Weights of a small transformer language model.
Size: MLP 1024 tanh GELU, vocabulary 8192.
Architecture: biases, tied embeddings.
Each number is 500 + 50 x the weight over its row's rms, rounded and kept within 0 to 999. Layers, rows and columns count from 0. Numbers have three digits each. The size before them is the row's rms in percent of the matrix's.

# o: layer 4 attention output (transposed), 512x512, rms 0.0182, rows 125-127, columns 64-127
# v: layer 4 attention value, 512x512, rms 0.00977, rows 126-127, columns 64-127
# q: layer 4 attention query, 512x512, rms 0.0171, rows 128-225, columns 64-127
# k: layer 4 attention key, 512x512, rms 0.014, rows 128-224, columns 64-127
o125 106:563454580512442612592485558493544453479613483542432539506388599583532565411512431498526596490488417555540541509435489493486503485508448475461542497501434570537549447422509425528606533570485541
v126 096:503494448544471515526451537543506464438533455551394419451487504453570576527520481462512530456535407600456539537523516553545513521506521383492546601544515558529482453583366386525540471479454594
o126 100:550512537423505481586510583553576509538548493555507506488525471415470362494508462450490447527505543487565541554473606475526469498546496436428533501594445542470542496476515495503504497488482504
v127 096:488444485462603552575515628500516477479433456448429515445487556510493465423469495491497474505490489486495508502462524440432481447471536458575475482390485561526495440459513451501510508587482563
o127 100:537560460461548589517453433676597490532486461486466494514399498465591470407473491491528535529497498532567475551537512538452539490466473394453532493447433578592481461599509482522464552445527518
q128 119:475584561461436535573471514549534530578602521487499441509554531506500500418541520522487491492554343505442541544519516490545474564561454563372496468423524552529469435507503494490421386586476563
k128 092:360543491522453490550537534524460446571482495518545467511529478494495511470511451539381499518504497555516352559469551493432460508584475499487477478524485529560621483480499512631504494550479556
q129 132:519495492520511491435485506479417528532613483581509528568498424503458457484515424478545448478522488518485529476468395452464485399541503431505522640452468517472482487447561540467494501459476471
k129 127:478479468499594510484479496524497485521478547555483500568494502430582563531527464468586489513479437470517582425462508448521451472412460471506536548459444427497477544439532474483543468541408543
q130 108:509493419510523512543454429476507430523471512407514524560572504509422427525493482534486483488476515509567477512469475539440487440553488574548464438510491448555461596510480491498480472530568458
k130 124:539456455463620510519521440509461429482460540385600464499619490456545497502477518424463533537467466476607545439592430529488459513508535577545462485535506474516447517478529446498505467465494392
q131 146:496538452464453476433466499518396484510523499595540458528436469518455560546495569554485478485436498476455476517429450520534480472491488514406476670517562473552452465541504481517503520510527505
k131 140:501412486519546452433533467499462520542536531491492587462501483454511494531531427465513515475489461532506459458477493484580422522424484463531551579434490478527505472536541440498600553518477490
q132 121:421446429488571540539497449592517475435457517540558584380567550543572412546591525506461435480414543462480501563543492460521444537492497403455501375492418540475534543486439514493409541575500517
k132 102:471559481493484527510467562485503449509500472451507423472555503569535529511462456471313481472591515562501402457551534491397620446640487532490501535439465452588509438403479529646439458480549532
q133 136:410421442558448520529557501518469402477561402564453542543484516487462471532446482419462519493589475459449475449472549526473542504466541414509537486460403457381538566443515446576519488517560531
k133 109:552520586410508524521506497453442425473403478564528523485581453442554508490500538523336505463497549496559441423487428427477563548607481545512502489511499497495464487475551525570523480424564527
q134 138:489404532534480545497454436571466422415523496508471473527477450492505449564539469463495418512435577512413469332566535509402508474476508416520443567502471541448528483456486520486488559486447501
k134 119:492506569496515548529498520487456460501457437524454516516538484436554459510412550507513447488566567376559455453598459489391509432542482432449551550498521516537507461393414498551411466530519534
q135 140:481520604495449494558551458518349542505486399545550435456417436495494545482549554454499435476525496404475508439396460601587589469499529459448486643523515479593443501477496430524487509517518590
k135 129:586482510477429537536516425522415495522512458533539566468424460454545530498498468505593439487522483523527521462391447575535496566419479443471475594504551505502437511498539542461388528479522530
q136 124:545465516491418462592502518434493551517520479549507476409501574483603468501446523470554455488578461547572538499429464507566509543494574393459500459490496476485492505467442516483478447466528568
k136 100:601501523505454546553444461534481530479509490517565474492436528511477498443523461486600424485462526510528660486419525502508510474429420405404499571419482516525415471501495431413428531555518478
q137 139:537481559508563438517515512483544572536392546497486526448509564542507514471495455550463479476500563501550463533533421463562460457538504415555513556532545432504639487541372500531487451542526467
k137 099:721461486517476465451430552568527544492492539511476446439455519577415535494489488481623416460522471536484572525527512540538496537472544528537494510469502522520530511510459409330562516499488437
q138 135:518519403533375488472496454437484543581557444546546500482464480509492459551441528517546488469594447410529554502460474530546544578500559451398529458528555537484489475508498554458465417466538567
k138 114:518566530541418502534500483501453584555545424529502558493370498500537501483552504484606467505481517483470577516362506483513513491361445430368441497477472548542432448480530539433466498473486553
q139 117:460544542528480523411463497532514467503549569499539534607499432522450458518524442496476532509462455497450493389546499454412482525491443552489465492493460615523546505416488559525496561464421450
k139 100:489496475527491488558556500466487406486513537539470497599616509386576483501466516539479516535474437495544394519600488461467526559558491535494512414520483484494578490466524488626510475543529481
q140 134:559548504509527492369476492432460535568441569372525479464554516580483441613546487496561396497432553490558554547580507473548474423438493565456493487538561435527440589495421502430444449479420350
k140 103:338487439537561507544442476521533478513532524442501403481550475438451434468512489448565522518473512531412448499548522625426451499425541486471432470483578511539515477495510490515516440505469493
q141 130:503410536517466532491499507552560478393481513541502461469573549431475475531477551471531414506501621555555504446596529465505525449421516495447542491453469471476506502467450463504496516415484479
k141 119:439471561497520575515475493492475412467440503475395414480531505487521522488452490464550477469491571445528436497590445503418468526476474419425550522462517485515516507436459531584522446468538537
q142 117:497584499513456527428456417527476421433517589420523431524431463476497515461558479518527478479514490489426542471542511549453424430433489485430499442588494553498436449466501472467491526592487493
k142 092:322443467523579540541519513462505464477519507566515500531598484469498469507512483459383519506429465425455318481575519481464480507511476519511453513444552503498557495467495479718503476500499516
q143 124:524502515527458530557545537546530457506516471482519471550438440417499555396488536508511596538542438485519519528528509574581551582491500568497524426526499492495489522530529409499530499561488481
k143 143:461521575458507516541509441515456548508481570558512454534481492458458573461521543523472497506510377462514471557534453538562461555472493580501517497562516540431572506506547561501456516429477571
q144 132:497384562531451507469544527549482495391534541458487485487566536505544455569477559465502551458492640523557506496568477466548539554467526481456534481534534511472514475503432522515546522413531502
k144 115:552466453515465554514402494464494461468466496535483449487504537459468532509519493513634466477505558522516577532577459441557551503480445459386565518426490522599392471469444508374553500441513451
q145 150:551520438510490496487505489488627468498458473408456531484524572503522517516422539465517532477581525544538540538556563472498491566499456572535491338517502450484508550529508492471531449434473460
k145 139:523582489478472514494528472520543550546434486439500445474560463556454442491522523528552549499470506474568606593541517439422488502482549527363465416594548515553479512544544562460497420479612501
q146 108:515515462516539462439470481423434506555502484418492537484473447532484485547506480480477459490560519486517473443493507450463447460537486485593481520535607464459480641449513553496500470462482363
k146 131:543485427496489494536534383497500557503457465457501443467564524487517483434554550479579571497527519498488577554507455552408550454411553517523433463528604465459500513501532466489530472441567457
q147 128:570459576452444499494487538482537474426472497500511421535476374415488487510437507553575469498499427446460558424484493530504555486474543588417524489494487521598437463546517488445485512586544542
k147 103:418473543536497529525441506596494510494455528547461541554405506506453469469547508456508475521420438437458563529499518559617507510393472506486484526473432548483443530542445522437447469554437522
q148 140:507551458523509544612503482577584474538506446465462526514442471463519562436429562521458603567520367509495510545529591534513473608574478596537457384548450499473526451528594482496535509499505522
k148 112:433501504436430493486571488476485474484504521462519476561564540477470537432467557563349525524520509503531403539507546493400492567670502625489522463594525555498556498559547542606459499497541554
q149 115:447446467461524521503429487454467522544409464451567541495489500488537550440563496506443512514484383436481480500446521493462445442483475502530469491517547421450504550452532455533523493642523504
k149 106:468474478507456415524552455474505493412487502521494507461493533463537502473477455499269550495500489542513373479516466489477518532625531474540481457470519473478573491411497462680543527513543439
q150 116:441428484494572483456462506490462439469467486456520560554453531497463495422578474506468580514511513461509475487496465489397440415563474431614520555514558456402524553504465455560529516572544473
k150 108:503460478505591419482510476446478472488555533497459477489511493440568498518469461488377456512478453532461409398521564452509517420605514540672494512491499454422462560504517420509527510526441388
q151 136:494459605511487490470557539536589518535413537489407464452595534502490591495466513507518484472499473593551480493538501479638455544436499548455508459517475441477558456506456474541591395445495503
k151 136:525508454488485496472447542515517512522497482512463442471489537529387570492475518459527515439536563520528463650575407541488550561446518507445530518441544493518579464568491513501636477467569500
q152 134:489576407513485506485488516492520477493619552436527487427529581581544464453504530527497567487487474544414533534583567452535456593566453475440492363508501532506526461511516502485501513582432526
k152 120:395544421537474488524506515464537462463536509441593505508560533468487408525468432521334549519482519544454453503483636414508485491604499539452534505515470587509483416610494529598469484513511561
q153 133:456499522497496523510508493507484501515527518612552445451470517483507531494503538515497502489523432496479498463548533451589503579472477416392495521458429488501478434396509475524543449592496496
k153 114:468482500532433479519526530536489507469465460532543478514514525476514495432482510524413508444474497504474423597499464475496500545505474453394531515487528462535573404438508485620495518527568557
q154 138:528374454495548487514519504439483465373439435420532496463499514475527489516571536491513526505526520442591494495468450495464545411512524479602501480509541436521407592515561461503472528593577533
k154 128:476444538487588478507462440490467496453464494471496501467411454492522505494545472445419480504479496500452544396471542564524513411508540502659502543472507447447364512460470465420514520535427419
q155 118:534542610454544482464471545451427516545437529433595520485487441487436558407526407508494491489596448464443483392397546530474451420447482500507501482525530457495444512413546453510481466644585459
k155 120:480458449526510514577569432537512534458404498487507500459481501481550548383594536450384482504490463468478451565537426540553537512513507545676423522509607456407559567487517437572469542489481484
q156 136:419454450467563522521515446492470408497441504511477504508548534510501519421460494489423477527572505528593426425532544494408412426494491474579501415520454469458566558454529531590539419469532412
k156 099:537424510470527485517494517501533473486498484476494472484572519527511514491425556487424491515489566545549431449521387448430544514595520509601479532494554465455522570513524463593544526415530460
q157 158:456519585563532495622527543501455583585508491468470509434514561520523483444537389444449395468588486533471466528394493537454492427543507400605488515434511509472598542557439540556403458520456555
k157 112:570585484401443479600424512537504512514435481527513458437483516591517523466490500505369405462526548536588408504473448488383489481586499519638466508516485527480523576439479475578379487479518541
q158 134:503433456513453476418520508460507533431566557518459504513401435545512477503526488540550518497457479438512524512487444486500544506459520466470511521531449610544531445507512549508568539363470448
k158 113:440489535526443501470364551534563543535609513617403591594439548457459458611512539550573532513443515488392502474466540434571497469457487413445491473444473493429493528554451545429514491534432531
q159 125:560475538496444497528474507505625445458498490395502503475482558466492483425483554532520577532516515488487531497607544526486533567477546557527495365507490501420477480495481404456556562539524439
k159 120:516515546548500515556524522552502562459538544427503408488484457501471451454503565514528482495480397435473496523597520553533450487452510532419463450576617567470500485598455491474452489533445481
q160 137:550614464476499469526534505489549606589593619466526486502560524577481489425515457455527505480513556599603519580552513410567433440487484478496465363484460497499531553463469475475477459435444417
k160 133:469509425515611510498487519514537548466442561392584427452579542536499486487497496528502514475518490509537594523536473510575496551472523567479571458477480516549522491539523516496469448470505545
q161 146:526479500439556499550524528548600522489441493599500517500533436470437534490465502548515519519376481510564505515492450535538463521482516571417485443506438480557507457575510503470537484494572513
k161 119:488478475529506497418482552511546469511505546504508573541480546527466476511458500481505523496471458481487621479465521466624516567448492531490516496520450493547466551595562531501537518487457420
q162 122:451432492519557495434495488505533492443492540493448511575522555558454487636545501442475503541416624519416451537557570504452501509436466544540558501551528527461538540592456592519481549449465486
k162 131:462526504479528471471519549446539473498517439463411487478564525505485426575479558541427524486528565448455363457574485500402571419556555488612525461484502474477526473448454534547538476442492479
q163 149:492469412469603485436535491473432468439521499525608532401546566588520438490580475474485521511491604520520476486599509370506474511556439444521536448539478464491502509471518474476582538554562495
k163 133:537498390538591453441524492433567472441530513412549502511529483495543480537468474479494599532484423498472656454517578437556531477579511515463548520446456457541368493541509468425476511542471499
q164 133:520498548503536490347506485508529560583437587519502534561484474518500563506612442467508524473488444507479513543560476477532431449509436523597518559523494432424515504500500505488573454513437409
k164 147:572513437547585442449514542486576590547507521514382483533462487480455531529562494511611548491492447470451492603531522486489465461428521499508460453469504420479605465428507441455637521572449464
q165 121:472450553548498546441491558558460552502446518601556463536492469529571538486563446442535441463518437442443536489457507417465518421494510446503497577416448517428453495448540506482527569522449545
k165 105:373531525490522518539505472505507483498495482620443470493461472460557508447530474508463471519507415498526462496445502491430445514442434442443453517484455435540526528398497512634484430545541532
q166 135:460412526485464512404421522480559437417532590538468540515525525550509451532498527521461581522431466510480471433670542426480477580554436525511516450480451545420534419461453561546605544513388485
k166 124:514455440582386432506463584449576471434606524568450504584540544419494425526474501516434561533435484523411469521514538379498588544562500450473507450517473489509533410510453439540613526539505405
q167 142:438529521488494494559442491519503512575515507541543511464515551529453460420481469489418445511479442515528436499476472521415492473583517511518476580463530528492527473520475573589481484479480568
k167 102:538501460481453454540539513555490467505513451510506554490517522560575506496431465550354477504529519589552447464426457442471489523609473451571512509533483537528595519508511465574492536520515482
q168 136:542433501488502456496355504466500502502521603510577440505519608561472397500510429467493438498476593498555523468576468475437534462452515383467517443540549552494508558441390501488436514582468401
k168 116:591510534581494508566473525542530583407446543440522484478480482498540402524484507498612419492461464487466605504558472480534469471423495466462436491427443488504445484469473472397413493513517410
q169 139:486432654528519505599521558508518556493445561543489444460508498426527506414517438502491474485501471478500447487481427564525509473437533471527486548526598473541541486558440484546429506564498528
k169 136:567471566490515505551463509579472540489408511537415475477409500553460567518528550498478361457537515543481443542502441565508518468510521459576529563415457537442573513478428451476438544490493535
q170 120:508602501552493515402513488474454520547559534509484453510505510530506477534577526407514431462580462482406518515578550493582441538463477466443523553422506526509547432378430562497496430485383426
k170 095:431517508507494540514486524488498480539538510491560419505593467431458517479511454535490487473470521504540388551528512452423493475490477484447505458526457503484580436471487501585497412489510626
q171 106:472494480560556532448503596488471424499437532514544536613561387444548540565493465490499543511492493515575472492461498486408503452513503555536511471458471491441464499478704524512582461513538464
k171 114:475479478463628447457571450474483513576514525549439456519551513541497553481506491446468555538486512502573515512573394467518442534551529549689542484539442427460522575399465474519557506438462420
q172 131:542531487505549463437532492482449512448431515423429503408565596542532424592484495488502467455565621585473517505474481499462496416480469505514507465456507544500516523458483525471530476413512453
k172 125:608491444461509510453502478503524530549555475421558486472500463556463488482509493474702489459489574469545642450567551479551504466489521493557511523567641468516425539533558532341487529524571520
q173 115:525520501452442487547577511475525529465449466512410449530543539513510509492435570502516501492420547467632500482430479559555524535514504578507485456516534553560466462576407503512470481429525515
k173 095:626509560445515481480455525507497517556504493447545557466457465582431480592543461473579458493529467499556715506494402520561558570416553493467498486497423510532463528534489554348437489511528491
q174 148:532459524465547518394478528464479406457375440527529439535488466470500558568583528538515523496453508432433505472497520476409495454473451540527480645480541485509438549460526438462463558596512456
k174 130:450458564524602463458531485504501519507502523481437576532453419430525454514517474442513466516500447403365448424573550579434462386427542474586459534486482447470492488497461479541553512593461462
q175 138:466351423460466472527542456450494497390523415511446494400514545409534421526488554458478515499544613502567487470514493481534538476491567389560533448468480449472476504461465489554527507486590500
k175 108:610475523532432498493452481552477516476455453494435565492418484549505531494492533470522476465516566486491552487474505491560590468447515457495484476502523454449414549498436458411569505460533450
q176 136:495488561512456538494475546560463440460466511400519487519493448482436536520449526484491451449492578495443452397479478597502515423411533546511452595489623477477441549483503469520460540553595513
k176 111:436415485497530567570545438522337451433444520520550467449524470487572507445565510489372501477505486438528396506588372558500523501516469507528497498460555509550549481455505492610485498489502503
q177 122:493561463515481544564458614564628522501524535475525483458561552515499428528436499496492468466494493516604536506562492506518487523517488574427483431437475597504523463514442551458464482417443511
k177 106:437546511489443551537504512433455440491503529515516460501571476508491459471497495538453432467518516583555532561535524459442469596515441450338476399511427520594508540460489570556414437559583603
q178 112:464465559465521518488466506482582503394526572446504475515574495545494421516480481498476459507446641512510474531572533437449526486487468484464560440500410596530556413486452557506465577490467516
k178 133:451489514580478531506403581490500446437504524536451459523538579520483414560470496519454509480520565520489427450630512457505543500592492490505554513440455538535509522475411569542455436454505531
q179 162:508515526538507480365490533483589566618595547524464548528506511565477551579531497516499550501431444501372481540578535452512477568499469516490504503486519457433578412560472563511535505535416489
k179 159:483569481522466428490470594500578574570507475505421503528498522499425444532532485563475528494527489512413440618569521477464531448510522432490501428509471588461634388500430496476579491528435494
q180 158:528640501487465500475502437487485560639446464434509551487449486542452565579536585467527478526457424409456506521460540585568469505461503596429457513488521427547502517507456532485426450501479498
k180 133:458521437475496488485513516493502540566500426435521506464542509533466446509532469475453488507508542512482420574401474592449526505440521477475466478554497551537530440543500541555455478487542459
q181 136:509388434501522498490467483519511458385596514496466511547494437467499556484448526583508545468497531512563512497534535437508476515539443453501527478517453505535452487552524487484534541494538445
k181 113:507475429508449487439434490486511447438493542454497521563497535486527446547466513482520541522446500434526683456531515394528508507503540538450552490493485462510412510530547522450540480409455517
q182 115:544426506577526465509489470505546570504439527448383528450455592534464402558436488470514456486532600517477526558506494567506525527522500411534499488506486468546574577548417556479440559453490426
k182 098:611573488482419535476458518548554483468510487514549528473468499548468437500531565547642445502508537474490592451475566509479509478354511518458455465529548509482394515532505511325455481448488508
q183 143:409477496428470499619479500510582462486427473521490531443545578522459413511405523503455461527446607501571438527479484528441494463457572539448473399527449511553500559547461547583453537462499473
k183 108:562479558518489500486481537494482480524486498511497504478525525538493496511430502445352481465529556550537438419519372464497549526522496455547490488510522518481543548504508517558493481471630479
q184 107:511529545484454498466431542506553531534537566393391519478529567637491434478432469518525463515474476427509540487541494604486439372396473483421494405517470602473544550499466564477445417413400418
k184 096:297514486483505602568468514561525446467470556501527470463575526479467469516535531516424438489448561562484366437516512449367470482471514507447441460499518519495531470509441523612413507460502511
q185 122:486476468461419453531529479509539513511453499520436491456520627501495486420442539492444503517479614592577465532523418546545529569539581508530523494523516570511574477528416511523531537360493467
k185 093:676533523489427485511489529520491560495554541496497522519440469545456506527452495537666480462507558531502606477458508490575522532444495441488532487497544507470477499566501444362507519482529479
q186 120:479440507444496471489509402466481504417421471478443552421476454471507508572468537541463505558462572457571455444483458590530493487486528551463496491609451512553446541551472512536499572483586476
k186 100:649441464545473526504462474529498507507514495526479561513448515450484487539479534438621523522461507467499562491474452528499563549411557460557488528437533459496436553529518443445537502478503421
q187 123:555550403488418432484411425446469483514556549457580476416439485532481426577507489494518490498413531457501522523616485445552509483511526486431473487547561517552440463473456538444453543487464456
k187 108:451524450585439549490517504481520593474531446490504566519507506516487416535494541492590570508446455478422599520428577533500482517348513453368437463501562562556489414550498460469501475488499422
q188 125:507493525461564465536571478461405598618406430494568515427439505501474525453629454456484486504533462425455478510415440550568498434460566480545463522523640375521496556518446480518442458559549478
k188 110:571482441456502444533501461530500574492484460490540565392391507523513554458515481483473465506500455574477485496391503576557564438441527475617429533483519481428442542513552441441479568515505455
q189 134:544511612476506510577554517478537562482486577565482490457487431457479450466472487603525376461463514519590506572447420517531469422511539426488487545492445573543509497512494495503441478515515472
k189 130:579518538477538459543379548632495539604413531553497461542468546562504537540546495462555391472519478471560569496505406550516502531431470496458481546401478453511571513463462459425421513520517508
q190 126:508582396416472497536510461533559562456482509458536543476482416525464492571386558541452496507386525469595481505556477478563471537550563545495512440581499549519477419524526562517466572456526487
k190 104:648432465569398492521492509470501479498473522484538534507454556523538451489522493480571529533484481550588674552447512471532575553526485505442494469487395559549467517496444460386496490537527476
q191 139:539556551448570518444499482563460548551473511530499485597531469533428596522513461510526497477462513470548529532435471504451451456503491589535503599493486491524464524501543558450495489408457391
k191 124:514538482501652541465507497477499494541491507438484489511484462530488486559552488481607447503512475465530534459510467550442406424417545551550484522504505458548574587502527494458486485487487538
q192 132:463479496517513538539508475547476496495582536495534541556560455462541468435417493510411531510555512545560476518593490425517527579583532509534497477515435562475530458548546519535573480449501490
k192 121:612506497496425458506520514502541365489508505566470409522547533515493536501454539553548527504529475570593522506530456495441464567631492549446580477505479502484542493463491464439539455463477556
q193 143:490575476510582449456567509447391556548546503449467478480459541548612521481591451451472562498535488533355465540358527526483480455556513450568504508526591475511548507526490518535501552533461545
k193 132:526528474452466440519515480494534526490561455514523530446447556608420509442508445549421533502543550543464464496438588457588508434563494526685483573491547532388468527558551444427496545504498538
q194 137:523561537514498492523567500523559610524541454490482530430472475536518475448551490495564452480487527522512531600474448495584469478481539405482517465467530517495544457532530557473489446420488550
k194 117:310561415454551505508462566505456503533467497569460495471442547590516533498489430500447495463505561540498499491407619474527486463427464476474525497421498476539443571466519505568477494492513564
q195 107:486457477547433499547469539565557491387490405464475502400457600541508455529495637530517525510482567504412498483572506480577530570503525460450509521496582508544553510546431470460455564563592585
k195 124:567486518495385470493467498533445435384510496436564554462496460543480470493454452503474457457513550514454537458480651503475551452482473478391539506511511596564343399531470522451486524540508510
q196 128:537489469481488518550507450549594477448458452446451452556486481475451461498491568497555545598409470428528544531509561567492504500429537612439474467543481436574419514530516456426461497530559503
k196 102:328471547484579535487485472509476443458502537473539485527546460465495506526532516475402510542491443417474407474518511555463473499510490577458497465551433508527488526612514532560458483560413457
q197 127:519523426541437501473545486533551454433577528440548518524516489458450462533430551533511571538456470529506506516622483459554544582533519629442476454535477518562457434476576482484543505520567498
k197 129:498413519533456485482551502444477511517480470470596507547527431467520496500522504519590606511492434498449547522539526492631530570511452487417570451534490537478494334566469525394514522550468515
q198 128:497521521461461501582456451467521505553444434417484525400488592499538489470476504540491491491636427501478523475453519525486484476471483403506495436547499481477510550484485479513470419573550547
k198 128:578525437459382470540506460534463560478456460498579508451454492543550512404465484490552476493481540504560534549467540508464533514503473508428401496534614525491447515450514466474457556479594451
q199 138:536391575531484522493489539534510503395494465484500479514493431417512493540524500437547462497510525474452509448500487534519591521425548536465520567466461468517468489478499497476517590502532566
k199 121:433437534514498566466470482447403400439482488572471470550464465438494545514572498508559488474499531450484517496527478560582501468433475451466504480491516521493385465523465553479494479529437522
q200 118:522495450521525449454499518513484508521486511421531514512593505487456490568519568515448554520471505534560454495506512571499489481596490592590469548532588399506485522509445461528536487542520455
k200 109:637424461521485463479525385478500454465470477402546505463480515471499477518482496489571505509491472556514566539522470550584518508517538525550494493517505509535479441537500424378562554484505399
q201 104:540412584518518511416488550503523511543440554516517508549511400515542512475521444509539495474541501496543527503495475521449449428453508461538497462524439465434507516453498526493596451477438363
k201 125:505441469502597516535439497537555526512504534621392469540449498498490491474522538473621475548443515483523533553556408440485468478370499491477425471457502428468537546489523466507522502472488455
q202 131:468450402473512491502506526509526450510550540607438517555550517546429440576430479527443492527429546441561451508588445523446516514520492531422526508475436522566525520503443483542476515485474463
k202 107:596506591497487480486459505489530474499477545527556517549576506484498455549398484512509547462474498497529557465535383418526541592549480516506516525540434487515511437508491518490534470454538465
q203 133:401503484532445520571531527541542496433556481457474504474471475510400445517443538511506520554396558505498479511525507591505519474458541527419450487519480548554540492543521514526452527363569557
k203 113:341516507433497483491463518483474417466530438557443549560575533467556491562454530507287501552520537484443318432496493446467513499588497479550550493506488565481501487555558545659496503442516498
q204 134:506521429527548491532457473530451485500479404449524533445476534485501500495508531468514527495591516534533527483429511545433473509545507504530452537512557493518458606470564495443481494476526502
k204 135:489547452444509523460584386425465486468548443388588479457493485510597516441508456483578427506512518499535609406485582451453480441489483463528531503528492479536396563461588516411412521520498491
q205 125:485593468485529537505559488504470570586584488432534560541581443494503489470555476455537551503473487544562533490469496505545421490510501577497483405476474495480485491539500526490525472382493488
k205 105:349506386466561524505518511409496424480533518451488471524553511539504528531503522498365570538502469505539483541519555477511527536517510557521478446526446463572494562512583565603501435421521551
q206 122:463550616484558486461530508484532519494482530437513549452456546496463526530586460534443487510564503496464488377503549533490449504518484480559494464488452484468529455523440455534455479589468470
k206 123:655523500529485451495505528482502516547476522511504453485548500540520490462489515509483488459504471510483460596601490540492601488537529508553490501550550540457536521466448496421437538564554492
q207 145:463520376485495499494392525506455392469543521500498477517547575546491411521506540540417502518410557523456470435554545534435472530567454509466490525514505587543520528554451470502443543570474472
k207 124:488549511511482445520524441473514440428529584400529527482644498495503430506427444494361501488509512514501500453551483423427498514642550512503560491479458541535464411510480498563482460494517476
q208 118:513533466507539490533460461461413451492541522475604577464517460525480428502530421497508519513526449512530528468487516493444468509515477440490487411553432528523456559391559565463523471533494470
k208 119:421509385494619530479563477394564469465548473442580463561571532496588445525465498473495510565438473517521571416424538424473468492519497565503467509529482444538421532550559541546360499494486468
q209 139:497627549464475484544479486443447487605548573529513448536485546469549491437494498535469459481544396528437509459447485548519493514567495503484498551411525578507527454490465509502411496609463549
k209 132:536544552529457505577525556597466567568445570496574514461514461528454534427548487516473434495551429522509482544437495581498437560496516558512462488524509514482558497503534433530475454535438518
q210 157:537499567438479525614482550517581543518389486492481468457539500469581481443475479561539438486526489478571529496480465562507504491427528505454482388491484547510514507521443481467406481524495529
k210 131:547508601482452550588428528604450478498453566510493493447433504534421518477501540463538390496485499475616595556517469581485504521424516487401425512462450505543447588492479514487396461492512486
q211 138:484475435473447481493423514464607530506631510520434498446527639571518444423422490555451559496468592598542478519578493379519507580531533410517542394515464590477562421539454509524563546470480519
k211 109:597518533553343458540494515542516531435510532452487492458464580488435462458397530543514527480533502507525571519541563437539518538572466484407571482511539532477487452543460466448523483484510458
q212 118:461526439565510529462489597506494512551491466508564533461489467485519528584465537469479529487515409502410494462497521546571508643514499509428506581488486450530554449523580564500532425531476536
k212 106:412516491477421504509517490441500439531532517575470478521583524466454538460568450492411494493474490548542410592460534440489494557523459425445504402493431472480528477426508470688550528505507546
q213 114:557419559537513489509588537534604489437429396527519460462499535448371471431422519474531493535584537464556533462575488440561516484492503527526546492493499369526449503496548430468551438508584468
k213 106:562493511485572519438513501483495491514429515501470495491478452438581570492515507477653522493491416477470648499523537557558490537437532485435539470515497466449451564496558532336517496540510521
q214 140:512468459513539498473580499510480549582444440502544592446490539548556528577542504460512639499571457501455497547538511498556528590554502525566477457531538399413523549473574468470581493512538456
k214 117:624545488508508475416591443432532545523553432501494473481437442482473543431507533504594547492529446514438598517453528519557519487466521537534488485570583470456428450499557482375616542515477466
q215 134:497439549543513565475466537557459403444548484522569498533533430452514513517567493513483526497519451594479523436538512461432486546569462542537502574501472481443465445431559449469558567570493536
k215 128:507467507553574502457542430434464413500497534525514425563549430425554526487545500513512499536500445449519474513606514497493437465557504560530528508495484518566513467442449480507493476615434515
q216 116:396559560460484550490490546561483448488540466518510524560510493500535560490483530499449497538474552576404436419393631508426452504507452660520471592526540474471534479581522471530537614468482541
k216 094:436477525513481493543553476491505459488522507516375442523575519492473517462471548502309572460537505470545385511586455491486490543600565505556484480511513511542549547509533515649508448460578523
q217 127:511523448476437470468503442408498541574576488573484512504486418484425421553457464521525494530391460395493517534500453554546527545506539476424510435524436558580440428543451563521454528501488543
k217 121:461520518529421501556461564554546570547507499605516641586400554508513473587485542479536572569496454503487544538381482461549545528405459434402433480519409524473510505520482540501476482486476508
q218 162:500466477562554488366510542487566513471461560489495558475521530573436420590588515489512506502479604531572501574632438421516460476503498438517528488510511488458531524468473581499575452422442376
k218 164:479502440509617461408454536429546510575593488483444430525569516465530494592453463504537525491497552520397398504572557426445536438477503436517579451456462451456545444441407491477612502523463448
q219 115:490474504511480494468488462462415462612578580488502512441478440450468549501564470497545465491484485516410474508494543494545478508436491455432461556422418476520469443405488483509517534520394440
k219 102:364523472532452523474512513535472539475510480545514451545530502437460549485531524437437515504529480480442364524527474502480483539420493467461476487524624491462575456508464504660536464468514522
q220 133:576507522518448506499423522506484523512638580531508425471513561562546370443489473533579487511522516500489569602584477488556460494467538393359534503460494592518482514451460484454451500519470508
k220 100:383519505511477549525498511536522448437498540524584461471501509471497471493489504520550486490443456527503527457486547486527482529448470508366505511464433538583467364437485536491436481540448605
q221 128:533503413545464473496522412480411600572615486459577472463483517481478462430487535487564439509484455452482544477426446547626510521485527456448493451516553456579423460555439474455443466485483556
k221 102:425538468458422513550449459476504479462514499461607516458443511544516473499514446546534509524454491530525599524433574554560457495441483486390488535465520571548410493478534510471362528525455523
q222 118:470507436523434490473496440481419517571621474525537538507473436477574496460483490491469597488583422482417512511525513482584520571521496404484517505512474550465492446438558518521581497545499522
k222 135:481484447516390469486558472464503502480546466620548542505433519493518541469485531536577583506485488508545478502429519437597506537500455484392534474512573503481450434487571486491531547438530530
q223 110:520478430507463502510528452448484462490466402564491564611485396368512517503433578481512556507497440485606529480355440501483520538560497548578494599518508504509412529551600507454534499463621542
k223 101:597499535478564524502507467499456506578521538489519537523420501468546546484581498496656545514452454452560644446490521534565443490441492565476492485498448447477418580489565464412533546501418467
q224 141:537549446497466483444535462526446525514518532473563495574472463548481523566563545473556638466511532442465522520544492481530576523518483564496505487467567486489449479517496526453522573512476479
k224 109:528557482504543518438537492394506569573553414484499535494481446480533466528567504525533523515493435451428586523455549546631514469402516455510499469505456517491460453503508542384468499503428500
q225 104:492497506431536486494469517473593550500437513449545504419576620559601505499545560542474512489438549571452538549577557382573508555563463526446516457518488489576564501523442453502490538595503510